Weights of a small transformer language model: vocabulary 512.
Each number is 128 + 32 x the weight over the matrix's rms, rounded and kept within 0 to 255. Layers, rows and columns count from 0. Numbers have three digits each.

# gate: layer 7 MLP gate, 448x160, rms 0.124, rows 393-418, columns 80-159
# up: layer 7 MLP up, 448x160, rms 0.117, rows 393-417, columns 80-159
# down: layer 7 MLP down (transposed), 448x160, rms 0.115, rows 393-417, columns 80-159
gate393:146104156113165100108111140144066152148140102104095154123117137077165144165113112096134119101147156083124126138165168141145144124172096121116172128164098121138141115141154135167146120139135139141153145158130097054092096107134157185146125083
up393:113171131127170156118113134138185122114086128109124148121157129070061132175130161079131175126079104150190173139112108109150115205129053051151139117135121093175131180135129103104151123124141150140159116143127129139120175141112090109114207100
down393:122085100117102101087097166084162168137076136096120124154159152121110095147107115146125089097195134088061160102147136151107158123157139134111136160123098135123054075108117090124103119211166161118127157168147193114122156204177150088141084140
gate394:137135110090162128078119128115121065176130121115137122126103119122156184144133110140085120139111104155164115148129169124118114129121124125092095104119143147133093145146122158128088079168135101056165122133143137145140150118164215142128139163
up394:127161118109157151131116091125201099123138154115130120154175141057153137094135122107141150132084147106100137146130116165127179115156138088130102124080119094117091158117132132115137090068161135078164104082170161162146174127120129115175108128
down394:138159107139147135135149143127119153123142136132112136115139106156134158111115083141116110135146152097130141142106121155157102152156144130140130114124066121182138167122108075127120157131137153107162109138116137153145149127156141184133094157
gate395:088077135128127164106153074094129152180183125108134149150134156105103140083087137120152169072181194176155136058147075091163150130104085084135107139097101113104185117107081215145096125116116170104116129119124127142098165161151138104134125111
up395:166158200091142114163141150130114132096146140126108101156124136095133118157175102187119100132107086133151195164144094152154087148111070183082130133130124128121099140078127111114167130116136082106087116150107176134161131177107111190050183160
down395:049134107133136097127191092060130137131124124085149135165089150151127139114134156107117113088090172164096110072123087138164147100139174116139110143119140139090149133096123167147104120152137154104187171097148143123080148121177181145101109120
gate396:116173115151111109077125128111153174093166137088147153122159109148140082145149159153157110092089127118185171126094129146073102134104171156078124159147153149188085186112135117115154082170133124188107134159081144099055085117136115125143127180
up396:154094125142088147106133126134111092131105117150180110115108118055096116194127101142126101155129139187067124151132106091091149140139137130137121144131126138146086096190098113115059230105129146086076124136099131111192095174086158197116123125
down396:128142144070113117125077104138153087167126116179168074120107151137116180135139158105106159177152131184090133064105160184075180141169027133089119124135118132133084130180055176106122142159153122155108112065119114074157154103132126145156141070
gate397:182045133140126116123085122118133157180179102074178171140139073131080115091138093098130149130133094112096126108115193134095097144101139110119181124112185164157102130143137108119118092088156210102097199101161166130136140117081082166103120140
up397:107149112184052107168133101140103203099101100105108202092112078164121108112141163153123168173124150133154112129097118113060114122066111147075205168072164160105114144093135144173148107111132157099135135106196125123183098142122124168098117127
down397:117131124155129179137149093160078123126134098125118125137103092211112123066104122185176117162108159097149052172035149087139100128143138107100167172113120092143158103102115081034086082114064089127116149132108122132152127081098135134143109073
gate398:143168143110175080089133162124100104107096102100152095056102137113182169037147158154103195130100187134096142104140174144121160156120045156123111158115119188084063150132150109066051137203174138150133090161082134047111080125143103187113111144
up398:162159112138125114125139197120136102086111115145097112116114139133133100080094186106163184163126075108081081122114100171139123171072136155126170149142104176070141106152143054104135147222147097145152112131117082134139093085130150165079124106
down398:137145116098121112121106097212105113104136091121097166136095101186130134135146118150101143112141119140136142177135099170136103078173122110071084099123136114127230173111134125154123183139087131205169112081152147162128140118177098081078162144
gate399:161178142163084125127105117130074130114120157140137137140152142123122108116125131155141087107104150156127104052078134112104155098158074120137097068139126163147117111147137121134117128150127130103080122147090146156118125122122134116145108059
up399:164154127175170129151147136117147078136150103089113129130159144130158168122087061133128121139094110159049118143074103133116161101112197126140125137095098140121138127114156132107137154163122128202088094066135164099150123119073104133116111098
down399:085094094129104127158143164227169156097106144162174149119055158144182139116111097130118130127123170105159125141154153123155118175147123122071139118169174122126121155117114178123089151109160152113103077165098136171099127193133061108122100085
gate400:155167153103118115112153112123085191128093128143130193112157144150073136151177172099150133183078167135113114105176082121130133076117137072167074174108116087137127149118115146092168115105180122110127198086175148128134104058158125087137158128
up400:135154059112123144114107103125182127067067072127127111186137156165164106118100162142139122185050072127106084090115132108116176218136104162132117102138127128134212097060077171139154171158113122150146150112179102136140123111136142155089116111
down400:124146121122111155167142116148173142093121171126137175149148189109158121121106071145162098138186114115058101122167134119138114164105136140185056137126199142126130144094140122082140135175096138088118084134152104139150160145073117127203131153
gate401:209130105119118144127124123110101113124144113160124072127166177165131094137067120174134108117107135112162132124098145178110084116118103124102091091139155111176141126130133142103204150105089207130175147141113123115143119121104132186129124073
up401:144138134145153119082142093128153151173122056219137142149140123135159164154072124172104120161156060135169137160084133143179106111111108113122102150154158105175175117146175141117102146127102158177107138104150107117154146119125114134106116165
down401:150134131114126129164117111255102147178102115102117140074138091107154161114153117121143084167132111146138122146168167139154092128151099133121158094096132136124122090153111162053197140157121127122174126169166098104136125137166177080101149146
gate402:177149151164127125148090090107064080139112143114074123123114137129120128107148161065149100062057149148127160100173125152158159184141042163087124109151123134204123162119134067119192130143097105161146142161158184103116115158077144141126125152
up402:105066172135171108096136179138091148096205114111092123174143091147051113158108126175156127130203144118106093192084103061129107154129162066114138211149111151092140124162187189142095142100137151089148144072089120151056136123162098097142117131
down402:177126124129131153135185113027128165090149124106137087077184065128115128113148172142148085144169130124090089160084082096101108119100182057107114147139163110155126127119044165100094124104120161086124113090080101124156141105170117156093215094
gate403:117126179151086092069124153127032123114172170177096183108121079173113100175142115152117153142150080142121082107194161174151141120111178114166163130142171188172128158161118125161103114100163118116117167152156120136194117143157106101193142130
up403:130146142109148161160112154147124144111165165161194074129121203147170085035110123151165120164127133112142150160093134130036161104155124165102088115117155107170139140091100148129108130174139136090142110137111148118146063097167116111147156144
down403:143110088158155122132124106069087133096117178114169181109103120175161142140162093148130141128114155095127092134129106131157091098115152152145114162133125119065048121140192097117159128084124178191118138066050150135183085139126117102087128103
gate404:198144096167074128092131182129126110111142130116129067097101186095137160085141111121144153132144159163100151104134122208117094159068099176086148153157138101141118143118135139119175146163210154092094161095125109182152110244135161147104121105
up404:128109146142166142159104070108148157181155103115073155155146135139104156103160182137107174129095115157128128079113129157128111113176135068113120120133107142160127126100101088115110099125100152136135168197187166055164142106096122139164135118
down404:155139103109083099137150096020130134195114110141089133191129166124119178085078184155126151146090094130163164020094123114120129136065125076099132143120106133195111097115143085124099126118164117036098178135154163123168150181113148075129087147
gate405:144136128088124126079150109101118147131107157102091134099158127162152105123146147124128135164134131170155176109177101110166136160123086138115116114072104133140100124159166081081124105103143106059133132152154159152134110182127167106118175200
up405:145130109094164107107138142104100151154109112107082172112174121114150113155078107150120141160117122144144160146144090151153146140103132127136119094088097106144139099182152105088118119098143099118130086117081145147125143088141146128093187164
down405:071144123122176096117242182202112111115102079123099140136121130120140162146114132119099100116143107117140136208143144179088076125092130105125144145131087147131094095182104158090139121120114113151107090087099128104119119141121143125110145094
gate406:144103060133102138139142168112072090091137120081132074097154117122162113112130118093110173166137093144154156101126114164133150134137132128086141104111105097116129102109081164162094109183072122126123167100122135105120141167149127088114159144
up406:095119131117110126140119115125132161115149134100134172137145115193142108128128117066149147089150144136188097119184166138107087166134134114102122129166100132108188106133132101170088167147136120124163107091107103134059123118133114096130080135
down406:156177121142156080159133079134116111193138163103101146141164122074118130088085140113113090119133138138139156120140138118091078131122156063103135147168080118123137082127084098095130137152169113104124108147154121167142115119155200111123094055
gate407:139141105168166105115150119106120103143097072090069131111168137117207123120101161097134176138077126154132161134108087140142180186143084158154159109165033066205191145115139148100151171096138116124096117164121156135162100117168111172099055082
up407:135142110115089184166117133119126155187111117097168097184125091099079100136118096134077096108176132144143199143108073129159146055184135073104110175160124090111087150129159099176098141113108155116101110127124141181133148179101113102118131108
down407:133128174112118105132150179129157172148162143155074206096083150138116144165116171131112115099126104152130162146205167137113145133167190148115108136121132141091079054159121067159163148115124163128134104143104093155161108156120142236118114132
gate408:139101036141166121086133130119118118166133185062139099048096097141140110080156140148137095184098112084145100111188214116047104123128120150061156063170140154154109159211170103161102082089186136101172105157132171139101065166100145090116117158
up408:108153175103110183109119136164059170109162119091127195118082179131139129109115099088066082094102127140128078116051106133139114185178112159127158150156082117130155090106112127105154156166119088114163171115169143103155214099212115096147075140
down408:161143104143091158096137188057135144115126050124130149153120180160140108144065156118131132128113143119137072188100173123192171119083138190102112122082166160124136111120190130043165115141089156172105229130132141078138190119134125166202142107
gate409:179077155124152118126113141115111172069140175093112179091116151137154119116115144056158164085142161135186136102135067078145080139160099098137068146134092120138147087167128147148143107113130128170161116129083124175134056148109193155166109113
up409:143131139040163161085114098099113132128170161078197104149087130075136102093150141071142119083196101182129102109151131101093130166103142070137107121142143118084124106184098152082092141138097101149182136094132156147112129097164128120111148103
down409:124163196143109084163134140206149092143111138121105236128172100088130095121167142061118041130100102172134145124095128108088131097126123081165149134176127106159114086168127128162120127122085094103181146145138089107158138087148127168119118135
gate410:094162145125153124167127095158114165150135117147105112151142144129098123085136083177124113043133124091129166118174170143113144080180108134117163147098113181113166128128105161151090142123091132076093172137194148169095125169087115136213141132
up410:136101171118146180143129116117101099184155136128153186147137106131122127110192148087083160163135118159180113120133126095124164120149042108124199105180169124136082101151115134142145135150120130096148119096099156109166085144123167175065111146
down410:100096149114118155101138137030118153122093165106163075122143160132119077094151108115133128117129185120081135102146154146122140078121122157106191133102132139163070180117177142146168094174149114161124146149173197152076170106128153111160163099
gate411:126176093115124138167160150106147148084192134128145110109184182159160150108164123048195075181154122155149125110123075140149080175137114118100118150153089115119130099122103108084118169111141112121143065135127072128154170111180110134128080117
up411:136134174086099129148162184118055153108143089143149141111114201151090197139163100115130087178144137122124139129160110133147114173094159066118149104124150109113097099172139077087151124137178156150172112097090024105120229120188109149095141101
down411:058126094136178133070145159192146128112157108109112105088087138108140085077140117123129095165096134147131069102115058104114134123136179173164185161145165124105167168107118090238084211191156060151111149126115123126153089154181143078112104122
gate412:162106125175087112117101127117138150180166091123129121117180113117077159134164122102163124084133141189206117146114208137139135143135123173137149142201131171107122117143171118147146157133120200090109151183128123145179137089110098141181144184
up412:137112125145159083126081158089170122139168134053164120122127171119196092101150167069077119119112139154170080113139228126105135167145098173136222126079084181081135142114129086132181083145114160154123126152086066116113125114146126092146107152
down412:122071144173142160144125111216135129110079166130106131138134106151161150104103130113136170121155107135113095211113140141136113136145192105131159127084095084103094170089125073176097163164097092112152142162106112127087124038118157113128107138
gate413:096111081135138163133148093142165121135120196075144135130127191137169113154143079154169103156131123133117091099143117174158089153099198128099121087078103120166151082090098128116111126133145131129113180132186093156091144111116095088136113119
up413:120133143137081122096157102125101092139136154150074100131149092117081185110135117102095126148143110109122114126140090127203125107135129138134097153112114095097038106125155105091098096093167146136182166146127152092122132120107093102137192144
down413:146124140111104030128100057121104139129131099108086150128131163133117112113167128191100096111158129144146151122043090151201109124132123092168114108155126106120091128202120147123164129111127121098125101102136096153141134119143125127164198168
gate414:133128190188162058104156134091129124084182106102046132114138069098078096123129138167094194093118114127118112067141142155053172104171067191167150120133151130091145178084128131131124106121154171110106120173120212070121123163096166130115084112
up414:075171126117153114110109115130163121114106179144123098117132115111086128135110152150122164079087108125115111133160148235100184132160161129132114155115122118151130148112151123102186075156125206135145087177120209163125158148166080128171086146
down414:101156069080118135119116141238084165124016182158156147071107149136126172182077156129111157092144128083117092165135145109137080125149160114113125082106113133156142042113089133149134156140075142171117161150116154113073135119160127093210128103
gate415:164143168148128133086148149096121129146201108123135128119095163039098144120131187133110115174108157144061183134084104164148143185071114109171094169050136123177107115118115100101098167077152136142074096102097134104161173160150124152118127147
up415:148159111122129137144113113116114123172199097090197173178123165130158093121145155114149149198134141149123121116181205136159136112159137113148124139154158157125128098123094135160204114131146131145137149171117107131143136126153124163156187068
down415:168112127102140159126119151179104136103156137171123116137110101133132172057119127136107162117138092163138159168146108135175118137087174163068077169100123177147106160151081096095090147179110096108116120082112132136139101191069148185163135130
gate416:122121097129149091147102114143116215207154195158156125120135183155083190202122089154135100213109135116064107125150116121176125179126121152164192143165166113129118127178124131153160195148153122087149105127185156193141110074127073112149155113
up416:108184146117115139076165120151224058071090106113165187159180122074103106163121180116092140085119137179169115127156039108068126081150110136131113103111134117159137109066130125140138110103136175176120145129150069093182145160161141126155103149
down416:173158150124146131153110132000058200151165147139161100106132183164108152197166072140181135188085143113088148137107154138125105189115101157179163214101166133089080120123135153099157092136159146133125132157148136181125115086105108117152161160
gate417:167145138138129123135113145110170114060203119140150161099152077094128188125117087135159216125132101164120141090088166129111103133120098153185132122068136094129079124165111140123133122109185136104144118071151137129113161062101148130145146150
up417:127107103095102099137083181125082095132123089146089089137158170132096125152137169078146097108199103154101122123125085134139137136089125119098149150137092104129168188107200126115120169099081132112133139112182156171080164120117080141099115143
down417:136152128182061119148118134177160137184074143164138111135151187081153112048182138112126093180108133084127075167131144170164070140147115150121138174132098103180149131141171175128110118152111120229124129125126170144093181156140072135174122149
gate418:150198149126185122164124174126049140149136201075091084095176149155131130099096126150185139118168135116090084073144145159100150174082120151141171169083146157165112135156121151123174159106173194117171138157169170152096097101080092067116082094